python train.py --hidden_size=96 --head_dim=64 --intermediate_size=192 --init_std_down=0.0 --optimizer="adamw" --lr_head=0.00629 --batch_tokens=16384
Each number is 50 + 10 x the weight over the matrix's rms, rounded and kept within 0 to 99. Layers, rows and columns count from 0.

# layer 4 MLP gate, 192x96, rms 0.121, rows 101-125, columns 0-95
50 41 55 56 54 60 54 44 30 49 80 60 38 58 62 58 47 70 45 46 49 62 49 68 53 36 34 41 59 62 40 51 24 40 52 44 52 64 49 66 61 64 30 50 50 42 58 50 63 48 37 58 52 55 45 55 47 56 37 33 34 70 66 57 39 41 59 53 52 42 44 67 46 38 40 70 46 49 50 49 38 50 61 55 45 38 55 56 51 54 42 49 37 48 53 47
49 53 48 42 30 45 54 46 31 58 57 53 46 57 62 42 44 50 47 46 50 57 56 73 50 40 42 57 64 57 51 66 32 33 55 57 64 59 33 48 54 55 42 37 57 48 53 35 56 53 68 43 33 68 67 33 37 39 73 46 35 38 41 55 50 48 62 46 58 38 54 57 53 40 50 48 63 57 49 51 43 55 64 32 31 45 36 46 52 56 58 46 74 56 46 40
38 54 65 62 30 50 42 50 44 49 54 58 57 46 39 55 58 58 64 56 37 49 46 43 50 38 58 46 51 60 46 64 40 43 29 63 84 58 41 60 57 57 53 31 46 53 40 56 64 43 51 46 56 51 61 59 23 38 49 81 54 49 29 63 50 51 59 54 59 50 40 39 36 44 47 59 48 54 50 32 36 43 45 43 41 38 53 44 38 40 53 43 67 47 59 69
83 54 59 44 36 49 45 47 37 48 63 58 36 64 62 50 52 64 50 49 37 52 51 48 51 39 29 53 48 57 57 61 43 46 56 59 42 34 16 53 54 41 49 36 52 41 44 58 56 39 52 39 58 57 36 39 62 43 70 64 62 48 42 54 51 57 40 44 43 36 63 30 52 49 66 55 48 55 64 38 34 50 62 47 53 43 56 59 45 57 61 38 53 47 46 50
55 58 55 61 59 35 48 55 50 42 55 68 33 51 56 35 60 59 43 46 41 39 50 48 44 53 34 36 49 38 31 59 38 60 56 58 48 49 44 53 69 49 37 32 40 34 58 59 50 35 61 45 28 49 50 45 59 57 38 58 51 58 55 39 37 75 61 43 64 58 60 33 40 54 49 57 42 44 78 40 61 62 59 41 61 30 67 59 45 50 55 52 63 57 59 42
68 58 66 52 53 20 53 43 52 42 50 34 54 49 50 50 51 63 44 58 35 44 25 76 50 69 47 42 51 51 42 51 48 71 63 41 71 52 45 64 50 60 51 58 33 42 49 61 54 53 48 58 53 49 51 35 53 49 56 63 57 31 57 58 52 54 51 26 54 51 39 32 43 60 42 58 39 64 43 48 45 47 42 34 49 29 29 61 44 39 52 35 51 46 49 71
62 52 41 35 53 52 33 49 58 37 67 64 47 53 72 42 41 54 42 47 61 59 56 68 60 47 46 45 44 52 41 45 71 41 44 33 59 45 51 53 60 37 38 55 57 41 59 40 65 53 31 47 49 54 62 50 35 54 49 35 31 28 58 53 52 52 54 42 63 48 51 55 39 62 52 35 35 62 48 48 40 62 60 55 60 53 45 64 49 48 41 60 37 69 43 35
61 77 48 69 49 44 46 44 42 40 47 45 37 33 51 44 43 59 62 62 53 59 32 62 48 46 55 44 54 36 51 78 67 63 57 50 42 48 55 49 43 49 56 44 39 54 47 55 42 58 42 40 39 52 39 56 70 57 44 69 46 49 45 58 35 34 53 45 52 60 57 50 51 57 52 52 47 36 50 39 56 58 45 63 35 54 62 55 46 41 43 69 52 65 49 50
36 53 46 35 48 47 66 52 44 43 39 41 49 46 53 54 61 31 56 39 43 59 71 50 42 52 48 48 46 71 45 43 44 56 46 47 38 36 67 55 57 47 56 56 62 33 44 20 56 59 55 49 58 44 45 51 55 52 40 50 73 47 60 59 46 41 67 54 43 55 48 64 62 60 56 59 42 45 46 60 59 56 62 52 43 43 44 46 32 48 63 47 41 63 30 31
48 30 60 64 32 54 34 65 27 59 54 56 43 55 57 45 44 48 58 73 22 58 58 47 31 53 45 45 49 65 52 57 46 43 52 64 45 33 43 49 58 35 35 42 56 74 44 61 50 51 47 37 59 47 61 55 27 48 50 64 65 31 42 58 48 31 52 51 36 49 56 52 31 49 73 52 56 48 56 48 45 41 63 50 50 42 44 59 44 40 39 58 72 53 55 54
40 41 58 42 50 55 58 50 39 34 40 44 43 67 33 41 44 48 62 61 49 54 43 37 57 53 42 51 53 54 44 39 58 50 60 52 58 58 57 44 69 55 69 53 47 43 29 42 61 62 40 49 62 46 62 42 62 54 45 49 67 68 47 47 48 45 57 42 46 55 37 38 40 60 60 44 53 38 60 55 54 35 53 54 45 57 44 46 62 40 47 52 49 60 40 59
55 51 57 32 59 62 46 52 53 40 46 62 68 51 54 66 59 49 24 59 46 38 36 47 40 57 54 31 57 64 35 39 47 54 49 51 43 50 48 40 49 50 55 49 47 31 63 35 47 58 45 58 57 49 47 43 45 44 51 56 46 45 63 51 57 58 51 53 56 57 47 58 55 49 51 44 54 57 38 43 66 50 43 62 41 49 46 38 50 44 39 60 41 36 41 49
47 64 32 64 51 44 73 54 62 59 55 37 34 55 42 36 52 58 52 48 55 60 36 47 52 55 47 50 55 55 50 45 50 59 52 45 51 39 59 44 73 36 56 52 50 49 50 58 48 65 51 46 50 55 53 38 32 39 46 59 49 69 49 54 40 38 48 49 73 60 45 39 58 49 55 56 41 46 60 53 55 51 65 30 53 68 60 41 39 42 48 53 50 42 44 58
58 63 51 47 50 54 55 48 26 57 38 58 37 45 49 57 71 63 56 45 53 60 55 60 63 42 23 42 49 55 57 54 44 51 49 58 51 43 48 48 52 36 43 62 71 55 58 39 62 61 34 27 42 59 52 63 52 33 45 55 43 66 51 69 65 50 55 45 29 54 47 48 68 47 32 43 48 33 47 35 55 44 59 72 33 39 51 48 68 48 47 58 54 48 63 49
54 48 42 49 38 26 34 45 53 48 39 42 41 39 51 58 37 59 42 57 41 47 50 48 45 65 64 57 31 47 45 50 58 52 56 54 59 69 46 60 55 47 54 51 40 45 37 42 36 60 39 54 51 44 44 65 62 45 61 50 61 46 48 45 45 39 64 53 60 45 45 61 49 56 49 39 63 63 63 47 32 64 44 49 50 55 36 28 59 57 53 68 61 43 41 48
57 59 48 57 53 48 56 48 49 41 24 49 53 50 41 49 60 39 46 35 47 36 58 60 47 45 49 53 51 61 35 26 48 56 49 47 57 66 51 63 55 56 53 43 51 49 63 47 54 62 60 55 72 50 66 59 53 37 54 50 30 73 64 68 51 45 37 49 59 36 67 48 51 64 58 48 42 47 51 40 68 47 46 65 57 47 30 44 57 36 34 41 41 61 36 37
47 49 36 58 48 52 65 50 71 35 64 57 48 58 50 29 48 52 64 40 55 43 38 29 63 51 48 53 46 51 51 52 62 55 56 56 52 60 47 57 52 51 45 47 54 54 29 41 48 60 57 57 45 56 38 48 47 45 46 48 68 67 49 72 50 60 32 53 35 37 48 42 18 48 50 55 69 67 56 49 50 42 46 50 59 59 44 45 36 34 55 55 51 45 45 68
54 73 63 40 43 42 72 62 47 56 48 41 44 46 57 53 41 47 51 47 55 42 40 45 46 55 68 49 72 57 36 31 57 50 51 42 49 40 51 35 34 59 55 47 51 35 67 59 66 30 49 49 35 36 50 57 67 41 38 46 59 52 54 41 51 66 35 45 50 42 37 45 48 61 69 65 50 40 55 37 48 47 62 61 46 45 53 35 60 49 41 55 50 48 37 42
61 71 54 53 48 57 69 40 46 58 33 62 42 34 37 45 39 65 42 51 48 56 49 54 72 35 51 36 52 42 49 51 42 41 64 55 50 46 55 62 49 50 51 33 45 54 64 53 50 54 40 57 62 53 36 68 44 55 53 49 47 46 54 66 57 46 69 40 52 37 44 46 55 41 49 67 25 62 52 44 66 54 43 35 35 61 44 56 65 51 26 51 61 53 49 52
49 60 45 52 42 58 53 50 41 36 63 45 58 52 44 35 56 47 35 57 34 70 37 47 56 78 52 64 51 38 46 56 50 45 58 47 57 37 58 60 47 38 40 57 61 46 42 29 67 39 49 35 72 63 53 54 64 49 39 54 46 56 66 66 47 53 52 56 45 51 42 51 54 42 30 46 56 55 60 42 57 51 43 54 53 66 54 45 51 29 44 44 36 62 49 81
73 56 52 49 52 64 32 37 39 54 67 52 50 60 50 58 63 52 68 43 38 42 55 56 49 41 34 51 19 63 47 47 49 30 48 49 45 59 38 49 54 50 34 35 64 46 55 39 48 37 60 44 58 56 48 47 32 51 47 41 52 44 58 71 46 61 47 58 46 39 73 53 49 59 45 56 53 67 56 39 57 63 68 38 48 46 46 47 63 36 48 62 27 57 50 48
49 44 42 63 53 57 39 76 37 48 62 40 41 51 42 54 63 41 54 50 52 42 44 74 51 34 66 50 60 57 50 66 65 66 46 56 56 38 57 33 51 37 56 26 42 50 49 47 59 53 49 49 35 44 43 59 52 32 54 51 45 53 62 60 48 62 63 38 45 52 49 46 50 54 57 37 55 47 60 59 46 65 46 42 58 45 32 53 51 51 53 45 44 52 48 48
52 49 34 38 46 48 51 71 51 51 69 30 45 60 52 35 56 61 71 34 42 41 42 44 47 43 47 50 54 40 54 49 54 35 45 59 51 50 51 71 53 41 63 29 69 59 52 59 55 62 58 50 52 38 60 50 53 50 45 49 58 41 56 39 59 41 57 43 35 56 55 38 56 52 49 68 54 55 56 50 44 54 42 55 50 42 39 25 29 47 81 56 45 59 35 55
48 54 54 49 30 43 59 50 39 46 51 38 46 65 40 73 46 47 42 36 48 51 55 71 40 43 50 65 40 43 57 59 49 59 55 39 57 32 49 51 58 47 36 55 37 46 51 61 55 54 70 51 39 54 32 49 61 32 58 74 49 43 46 59 66 45 51 53 41 46 50 54 43 60 60 53 53 61 67 52 54 48 52 52 52 47 63 57 40 60 43 35 38 44 40 53
59 45 67 45 54 54 42 53 47 36 52 48 51 40 30 58 56 42 49 46 50 47 50 54 67 38 57 56 66 63 64 40 63 87 66 44 62 51 46 46 32 38 40 38 44 42 63 52 53 47 46 32 58 34 52 68 39 45 51 39 29 64 43 43 56 46 42 47 55 45 46 40 57 51 51 49 41 39 63 42 52 49 60 62 60 45 42 50 55 49 56 43 44 45 28 53
# layer 4 MLP up, 192x96, rms 0.112, rows 101-124, columns 0-95
42 76 42 52 33 42 68 45 43 49 44 43 36 47 32 54 58 53 55 59 57 46 56 52 36 49 45 47 42 60 44 50 63 50 44 56 49 40 49 56 50 43 53 41 54 56 51 62 40 46 39 49 49 41 54 56 48 42 52 49 45 50 56 57 45 72 37 51 63 65 40 41 36 57 75 39 43 42 73 66 55 64 36 37 57 60 52 53 47 51 27 52 30 62 43 32
56 51 49 52 52 69 45 42 66 29 51 45 43 35 48 43 51 44 53 58 40 37 38 49 73 66 52 41 55 40 54 35 50 52 39 41 48 60 52 42 48 54 50 67 49 67 63 57 44 53 51 54 66 41 54 66 50 59 42 55 51 54 61 29 27 46 53 45 51 55 62 51 62 53 61 53 67 46 37 40 44 64 45 52 65 51 48 50 51 43 34 50 51 42 66 21
61 41 25 53 53 37 72 46 53 29 44 47 52 40 30 39 48 44 56 54 61 58 66 53 75 46 45 39 40 48 57 58 27 46 37 36 43 64 54 31 53 46 41 52 40 59 62 38 37 53 56 42 73 54 59 38 52 47 53 47 45 45 62 48 52 60 59 66 31 70 55 70 50 57 64 47 41 58 44 71 50 52 72 48 52 51 46 48 52 38 41 49 57 47 58 64
60 49 42 50 55 60 52 45 35 36 38 64 58 39 44 48 68 42 38 29 55 61 40 47 54 58 50 47 66 51 57 23 32 35 64 50 49 52 52 53 43 48 63 75 48 50 48 49 45 49 64 36 61 61 59 35 57 47 61 64 47 71 29 43 52 45 66 50 37 63 45 51 54 46 53 37 61 58 60 45 49 71 59 48 50 57 28 58 46 51 50 45 50 52 51 59
57 70 40 48 48 49 56 52 46 59 54 33 40 51 45 46 55 65 51 59 63 39 43 50 44 60 33 35 39 56 38 35 48 65 54 57 53 54 48 44 39 73 68 58 48 52 40 60 55 49 46 72 47 30 48 36 54 59 24 41 51 27 45 59 28 59 57 47 52 74 44 63 56 62 52 47 54 58 53 56 49 49 57 49 62 60 50 26 55 40 40 54 53 37 39 50
37 54 33 65 33 49 53 53 42 54 58 38 55 63 45 24 55 45 54 68 41 64 59 50 57 39 51 50 62 64 38 58 35 40 69 66 50 43 58 43 46 42 63 42 76 30 45 51 53 48 49 47 45 49 73 46 52 49 26 42 57 48 48 53 51 49 57 46 61 46 39 58 33 39 55 52 56 38 48 29 38 53 53 46 38 49 53 54 54 55 61 50 68 68 50 54
74 62 67 60 57 50 48 55 51 57 48 55 35 56 39 41 49 54 47 55 66 61 58 49 43 54 45 58 54 43 52 46 62 44 46 59 53 46 32 53 31 41 59 51 37 65 45 54 44 46 44 52 32 33 41 56 36 46 41 51 66 33 32 70 43 30 51 51 58 55 34 63 43 50 57 58 40 44 40 49 47 61 57 52 60 43 48 51 32 40 50 44 72 43 55 71
65 48 53 48 40 43 58 42 45 43 56 51 54 51 38 43 50 50 51 48 47 64 47 47 37 62 67 54 45 57 54 67 46 57 55 50 35 55 62 53 50 49 61 54 44 39 45 46 58 45 68 61 60 66 42 36 48 65 45 22 46 53 75 44 51 39 52 57 37 66 45 50 60 52 28 59 49 48 37 53 55 68 50 55 50 56 64 40 33 24 51 69 24 32 50 44
47 34 52 47 35 49 65 48 73 38 42 52 43 38 54 54 43 54 43 35 61 77 52 54 60 64 70 39 54 56 49 19 48 54 57 43 48 52 55 46 44 39 44 54 49 42 33 40 64 59 42 44 41 57 29 54 53 53 44 68 52 56 57 44 50 38 45 55 43 62 28 42 64 48 52 47 51 55 62 36 40 29 45 56 75 49 47 64 61 60 53 56 49 57 46 58
42 47 49 25 55 31 49 54 44 43 52 59 71 47 45 45 55 29 66 46 55 42 48 44 47 39 63 41 37 40 33 47 37 36 43 47 38 47 64 63 50 57 55 72 31 46 51 38 60 43 57 53 63 40 46 43 41 60 42 45 62 45 37 49 48 63 64 46 58 60 67 57 42 66 55 73 55 66 71 58 50 53 58 50 55 59 54 37 50 61 55 32 30 39 55 53
61 55 47 60 43 59 61 44 60 52 59 36 47 49 36 52 55 60 50 57 54 47 37 35 31 73 55 43 51 28 57 30 56 63 38 46 59 58 47 52 48 51 47 62 59 55 47 42 56 48 55 43 48 54 36 51 66 42 50 48 48 50 54 54 45 51 45 54 62 48 61 48 38 44 42 47 56 60 31 48 46 73 46 52 61 45 46 45 68 42 44 50 46 48 61 69
45 45 60 63 59 59 63 60 41 40 49 43 68 59 60 65 49 29 32 54 45 44 55 46 62 60 50 62 65 56 59 59 51 59 58 48 58 44 52 46 39 31 60 37 57 48 56 56 42 38 48 54 55 50 69 46 41 41 48 59 57 38 39 56 57 57 40 44 54 34 51 49 60 56 50 61 55 61 38 51 47 44 49 60 44 47 45 33 48 39 21 42 60 61 55 38
45 64 39 51 58 34 48 55 39 50 39 42 45 54 46 46 53 48 69 45 53 48 46 50 34 46 53 41 29 49 59 54 69 48 50 65 61 33 38 50 47 55 61 45 49 40 59 63 50 64 37 54 29 60 42 43 61 51 36 61 49 53 42 58 50 46 61 32 65 36 63 23 49 54 42 48 53 51 52 66 54 60 38 58 61 57 44 56 49 70 56 58 67 40 53 62
35 39 38 58 36 54 42 47 50 54 52 49 57 60 68 51 64 65 55 52 43 60 41 43 49 42 42 56 45 51 45 50 48 53 56 68 34 79 67 54 42 46 55 65 42 36 47 65 51 57 45 64 56 34 50 50 59 52 58 30 76 46 62 41 42 60 54 38 47 58 38 61 62 59 37 59 43 51 49 49 38 67 44 45 31 55 67 41 52 38 46 55 39 50 52 54
42 53 55 58 50 39 58 59 51 66 31 72 46 55 60 48 54 43 50 53 51 38 42 56 62 72 54 61 35 47 35 39 43 37 67 69 57 50 63 50 47 56 31 64 55 38 44 36 46 59 51 66 57 42 60 43 44 38 52 34 36 41 60 53 54 50 61 55 42 35 54 37 64 43 49 51 61 50 50 51 35 44 58 60 49 45 36 55 48 49 49 37 59 67 57 54
48 69 44 41 44 55 53 39 54 44 45 41 38 56 35 55 61 41 63 52 59 54 68 37 51 31 62 49 58 61 50 44 44 51 61 66 53 40 55 49 46 59 37 49 53 49 39 55 47 50 55 41 67 62 41 63 54 22 45 41 42 46 62 69 51 29 45 44 44 51 40 36 39 41 56 51 57 50 45 63 52 51 56 33 33 45 72 52 48 55 53 46 47 49 47 57
36 49 49 51 43 53 69 65 65 38 61 54 55 48 42 49 46 60 55 60 54 45 56 45 61 36 60 62 37 42 46 78 39 53 34 61 49 50 59 44 65 42 52 40 44 57 48 57 57 44 62 52 42 33 53 54 59 47 51 48 51 57 21 54 50 35 42 55 58 63 60 51 61 49 66 56 47 34 34 31 42 62 58 58 59 33 57 60 75 44 61 47 49 46 57 45
46 41 41 66 38 56 47 39 38 33 57 39 40 57 38 54 61 43 42 68 41 50 59 45 42 52 65 47 45 46 47 51 46 51 52 58 66 75 73 29 46 53 59 57 45 33 44 37 42 53 45 52 42 49 61 55 38 64 45 57 72 51 56 48 33 49 40 58 46 49 48 44 45 49 51 49 58 45 80 62 49 41 34 50 66 68 50 57 52 48 63 49 48 49 36 46
63 54 57 56 32 54 59 53 56 47 39 52 56 28 45 70 51 65 63 33 63 65 65 66 44 57 38 47 59 52 64 42 52 46 46 52 62 57 45 49 30 38 48 51 46 48 52 37 38 31 39 33 60 38 60 62 50 49 36 45 51 48 41 44 44 65 55 64 55 59 72 49 55 54 55 43 48 34 49 35 59 38 39 28 60 57 50 54 40 37 46 40 50 39 53 48
34 48 62 48 46 44 51 40 49 63 43 65 52 48 47 53 52 48 65 45 71 50 44 29 41 34 49 54 53 54 40 37 44 34 40 48 76 49 36 59 46 67 38 71 54 58 52 50 51 54 51 38 42 38 50 50 41 69 63 47 55 49 65 39 45 46 44 65 55 37 51 47 43 57 61 72 49 54 48 64 34 50 54 39 56 47 37 46 55 77 46 53 50 63 48 44
62 62 62 47 34 59 36 43 68 16 51 56 49 56 43 53 57 49 65 72 30 55 28 32 67 52 44 62 38 57 49 37 55 67 42 37 49 71 55 56 28 54 40 64 40 49 49 44 50 52 52 64 47 50 47 63 52 63 40 53 47 48 77 60 49 62 55 54 59 56 56 45 37 49 45 44 40 42 46 52 39 39 49 59 47 37 47 67 50 51 38 38 53 28 51 56
59 60 58 37 48 76 42 58 35 39 46 63 47 46 42 55 59 36 43 61 48 43 49 41 61 53 50 46 44 43 53 38 40 60 47 47 71 37 48 33 47 72 46 50 53 47 43 53 42 41 42 61 46 60 47 75 51 63 54 35 39 58 55 54 62 51 58 58 36 41 55 60 65 43 37 55 48 58 29 53 42 43 49 48 32 36 52 63 57 44 73 68 61 39 48 30
43 47 61 33 28 66 59 66 56 48 44 57 56 44 29 55 49 48 73 41 48 37 74 51 47 57 40 57 33 54 58 56 54 58 50 47 62 46 65 48 35 39 52 44 28 44 58 44 35 46 58 46 54 52 59 67 51 52 66 66 53 36 48 34 58 44 48 56 64 45 21 48 53 49 34 49 48 48 55 52 36 53 49 64 52 47 50 62 39 40 74 52 81 46 54 46
43 42 67 37 53 54 50 57 39 46 46 56 62 68 63 46 59 46 58 66 59 56 50 52 52 46 51 56 56 56 51 65 49 59 50 73 57 58 40 39 41 71 41 30 56 39 29 48 46 35 49 45 39 43 52 42 53 46 67 57 39 45 38 48 63 49 49 38 63 51 44 42 40 42 45 65 63 44 43 44 47 49 60 46 38 30 38 64 37 37 45 53 54 55 67 51
# layer 4 MLP down (transposed), 192x96, rms 0.154, rows 101-124, columns 0-95
55 69 47 68 40 36 37 40 42 45 42 48 37 65 46 44 28 61 42 47 34 54 66 29 69 54 60 49 31 47 56 61 39 50 53 46 39 51 41 50 46 42 50 45 62 41 51 62 62 56 58 36 60 62 65 55 41 66 45 55 52 61 33 47 62 62 48 56 42 41 56 45 60 75 42 30 51 41 49 42 54 57 48 41 64 46 56 49 58 40 58 50 50 47 51 61
46 32 59 65 35 48 44 46 61 35 63 27 59 45 52 49 61 57 56 53 48 73 56 48 40 51 54 46 52 55 59 37 53 38 51 59 47 61 71 45 42 40 47 54 33 51 41 53 31 52 68 42 41 55 36 34 50 52 52 52 59 36 53 64 43 56 66 62 55 64 49 49 41 42 54 39 54 55 38 35 62 49 66 54 58 43 54 43 50 58 49 46 63 52 52 47
26 64 37 74 45 53 41 47 57 55 46 40 49 48 31 53 61 40 54 51 36 38 48 50 73 39 57 54 57 53 52 46 54 39 61 71 60 45 44 58 34 74 45 62 70 42 37 47 54 38 42 45 53 60 60 60 48 34 61 64 52 42 28 57 28 49 44 61 61 40 51 44 71 57 51 53 57 47 56 43 39 44 42 51 51 57 57 59 56 40 41 59 48 37 37 50
45 56 66 31 43 46 53 46 43 56 58 52 38 49 37 43 50 53 38 45 54 37 33 51 47 56 32 58 46 36 30 62 49 47 41 45 49 50 57 34 42 75 64 47 44 50 58 45 42 36 40 56 44 59 58 50 63 52 57 51 43 54 39 71 50 59 42 65 66 44 53 56 58 61 35 61 60 60 76 44 31 63 58 73 48 53 52 44 35 54 39 59 51 37 59 53
28 50 53 40 48 57 65 47 68 37 56 54 55 60 56 40 78 48 55 65 60 48 40 43 56 60 37 57 43 54 56 39 56 60 65 34 63 55 35 43 47 53 42 60 34 34 38 43 51 46 46 61 48 45 36 41 53 69 52 47 61 71 45 46 49 53 41 66 41 45 43 51 52 71 50 61 37 40 52 62 54 54 63 55 44 63 49 39 41 55 41 54 51 41 24 54
42 50 31 58 41 32 45 61 43 43 36 67 55 60 57 53 55 50 45 48 61 48 39 69 72 53 60 68 54 41 27 54 42 47 61 62 57 67 50 68 55 48 45 52 54 31 63 48 47 51 51 53 59 51 63 46 44 52 33 46 50 57 51 41 66 44 50 54 60 43 35 31 46 63 46 48 40 50 48 53 41 67 45 63 51 40 38 59 44 31 55 25 48 73 45 42
54 52 50 24 39 59 49 46 40 54 38 41 63 67 48 50 50 59 56 34 55 58 43 47 42 57 43 52 55 51 54 43 56 43 49 53 53 38 75 64 50 54 55 46 41 51 55 42 44 28 52 60 44 47 67 54 51 68 55 45 57 29 51 61 56 54 70 46 41 37 57 44 64 54 61 45 43 48 42 32 41 55 57 36 61 46 68 38 56 43 44 56 36 57 45 52
61 62 55 58 39 44 23 34 40 65 37 59 31 47 35 36 60 51 44 59 46 59 37 46 41 42 47 38 35 50 52 56 63 41 50 64 54 51 61 58 49 71 57 60 53 62 36 36 62 44 46 51 60 61 46 43 47 36 59 56 39 31 49 55 46 39 45 44 59 57 55 68 61 49 56 65 54 43 61 52 56 52 56 46 29 57 65 54 40 37 54 44 63 38 61 47
52 35 62 38 41 58 56 57 50 64 53 57 36 50 59 43 57 30 64 62 47 51 39 53 61 46 44 65 50 40 55 38 45 69 46 63 40 59 50 51 52 18 41 66 53 49 41 39 49 60 61 34 49 50 52 40 53 55 55 47 64 41 50 53 41 43 57 62 57 54 50 68 49 51 62 52 58 49 53 71 49 57 40 44 45 54 33 71 45 24 54 54 25 38 39 34
54 61 49 38 46 50 41 58 28 56 49 59 58 59 54 47 44 51 37 59 57 33 51 75 38 49 53 71 66 53 25 48 48 49 62 55 37 48 54 54 51 53 47 32 47 37 60 40 39 37 43 46 50 57 42 58 50 35 42 45 50 58 50 56 61 40 60 60 45 19 51 55 52 69 36 66 74 49 58 62 44 64 57 50 45 47 47 61 49 55 41 53 54 23 46 56
47 52 60 41 48 48 47 50 60 58 57 58 46 59 62 35 55 43 49 61 50 45 49 48 43 38 45 47 34 41 44 59 41 53 34 55 55 53 52 44 55 23 44 57 50 43 68 56 51 52 68 67 54 58 44 48 44 53 59 54 48 56 51 54 48 48 38 32 62 46 52 36 47 63 38 62 41 72 53 60 61 60 33 42 43 42 50 50 65 40 53 37 55 57 49 47
44 53 42 42 48 48 47 55 36 50 54 60 61 45 50 45 54 55 49 63 33 32 58 29 32 53 57 51 66 54 48 54 41 53 54 50 70 42 52 49 58 54 53 29 55 59 59 56 40 55 57 39 60 50 54 36 39 53 50 45 62 42 59 43 49 48 33 34 59 57 61 62 65 36 48 38 52 49 41 47 73 53 39 66 43 57 65 53 49 47 49 52 49 31 51 52
38 47 36 26 57 40 63 57 30 54 55 44 32 45 75 55 56 51 47 51 44 53 58 47 32 50 53 38 37 60 48 37 50 45 59 34 56 62 55 51 54 75 59 38 61 62 41 44 50 45 56 48 64 48 48 44 52 36 59 61 42 44 38 57 50 49 48 40 58 47 48 45 43 69 34 61 61 59 57 48 61 44 36 65 52 60 49 54 49 67 53 39 56 44 55 54
59 67 43 46 58 54 46 54 61 41 57 55 57 45 41 42 42 62 62 25 63 70 37 56 50 33 70 28 55 49 45 46 43 38 55 37 50 30 48 60 52 47 41 42 48 56 67 43 40 48 62 52 51 45 63 38 48 41 50 67 44 52 51 33 48 47 58 49 38 48 51 63 51 16 30 54 66 57 51 44 67 37 51 37 53 32 64 74 51 62 49 62 50 54 59 57
52 49 51 40 54 51 50 39 36 47 53 47 42 46 45 56 46 47 36 57 65 53 45 42 23 35 52 65 55 72 51 38 65 47 42 45 43 58 56 56 57 37 54 47 60 57 37 48 61 60 51 44 39 53 63 64 55 42 22 44 40 42 30 59 53 57 55 42 46 51 39 47 59 40 54 52 53 52 62 52 46 59 60 39 72 55 47 38 54 46 76 42 46 70 56 57
59 53 48 45 61 44 55 50 50 41 49 43 40 54 49 49 58 56 41 57 54 26 59 55 50 37 44 70 60 48 48 50 36 53 42 44 45 42 47 54 55 72 59 58 44 36 54 57 48 48 51 46 58 46 29 55 50 50 56 46 59 63 49 63 56 49 57 48 54 52 49 23 41 59 59 43 34 71 34 53 36 52 66 28 47 41 65 59 36 67 45 46 45 60 78 43
61 49 68 59 40 59 65 38 48 50 57 61 30 50 44 41 37 51 33 63 49 70 48 45 39 55 53 66 45 52 53 41 36 60 65 31 40 57 51 44 53 32 30 52 62 51 49 61 63 56 52 45 39 40 42 47 50 49 78 45 34 56 54 34 53 55 46 64 50 52 44 37 57 36 54 65 54 54 43 50 40 50 56 53 55 57 47 77 49 54 45 51 40 34 40 48
49 43 50 50 39 57 43 55 66 53 69 59 43 70 45 39 67 60 52 45 40 43 36 36 48 38 46 52 47 59 58 46 54 30 38 53 52 66 33 21 56 47 53 66 53 54 62 46 45 32 63 50 47 54 48 41 39 63 45 55 31 57 63 48 46 59 51 50 57 53 43 41 52 34 59 35 38 55 57 45 54 42 69 41 42 62 51 56 39 62 45 63 59 70 37 48
43 43 38 36 39 53 71 59 34 51 54 39 54 47 49 59 56 67 46 74 57 44 62 51 41 56 47 51 37 52 45 74 57 39 55 43 43 54 50 37 44 49 44 58 53 45 49 30 38 41 39 44 48 53 59 53 48 50 54 61 61 58 41 41 43 59 30 71 67 37 46 52 34 57 53 47 52 49 44 48 50 41 60 59 48 49 46 59 55 65 71 55 25 55 54 51
43 46 48 52 55 68 64 55 49 44 46 44 36 53 52 64 53 31 51 47 53 62 50 65 48 51 40 69 42 64 56 48 42 61 54 45 59 64 70 42 35 43 56 37 48 45 37 55 53 56 45 45 41 69 52 55 43 60 49 55 57 29 64 52 30 58 56 51 48 54 68 67 56 52 31 47 36 46 56 25 49 55 62 48 67 43 49 48 40 40 41 42 49 48 53 36
60 38 39 59 37 55 29 49 54 59 48 52 53 35 62 55 75 42 67 46 61 51 47 48 35 27 48 41 56 50 38 33 63 52 40 40 54 57 65 42 63 69 29 59 58 60 44 59 39 39 36 38 55 45 57 49 43 60 55 41 51 56 38 63 53 50 63 42 34 54 54 42 62 57 51 35 57 42 50 49 74 44 56 65 52 42 82 53 51 44 47 42 51 47 64 45
33 60 52 67 51 45 66 39 80 35 61 29 44 65 43 53 40 44 44 59 54 36 51 53 41 57 45 51 45 48 32 46 60 62 38 32 40 66 45 47 42 57 40 57 29 40 49 44 46 55 45 46 45 41 74 54 58 50 49 46 47 55 44 48 44 61 54 49 47 69 45 68 47 53 47 45 74 46 45 54 52 34 52 55 64 53 64 49 54 44 64 43 41 66 58 52
52 53 59 40 59 37 45 31 66 34 52 60 35 42 55 71 52 56 56 49 51 62 58 45 65 53 33 44 41 57 46 40 73 69 46 51 45 51 39 61 46 67 46 46 31 72 48 58 65 71 55 37 31 41 54 54 56 36 35 65 57 55 44 41 42 49 51 53 39 71 27 58 36 48 45 45 52 44 48 45 34 50 59 48 58 45 60 33 44 55 58 61 37 52 58 44
58 60 43 60 67 50 44 42 37 58 36 46 48 46 31 41 46 53 41 48 45 64 51 47 48 47 44 20 39 42 70 49 65 62 49 44 57 43 54 68 46 51 59 41 64 61 56 45 49 57 49 51 66 57 34 56 40 43 61 57 63 48 59 58 54 62 44 45 39 32 67 29 50 57 40 47 58 45 50 47 32 52 41 61 49 66 58 53 59 47 50 41 55 50 53 43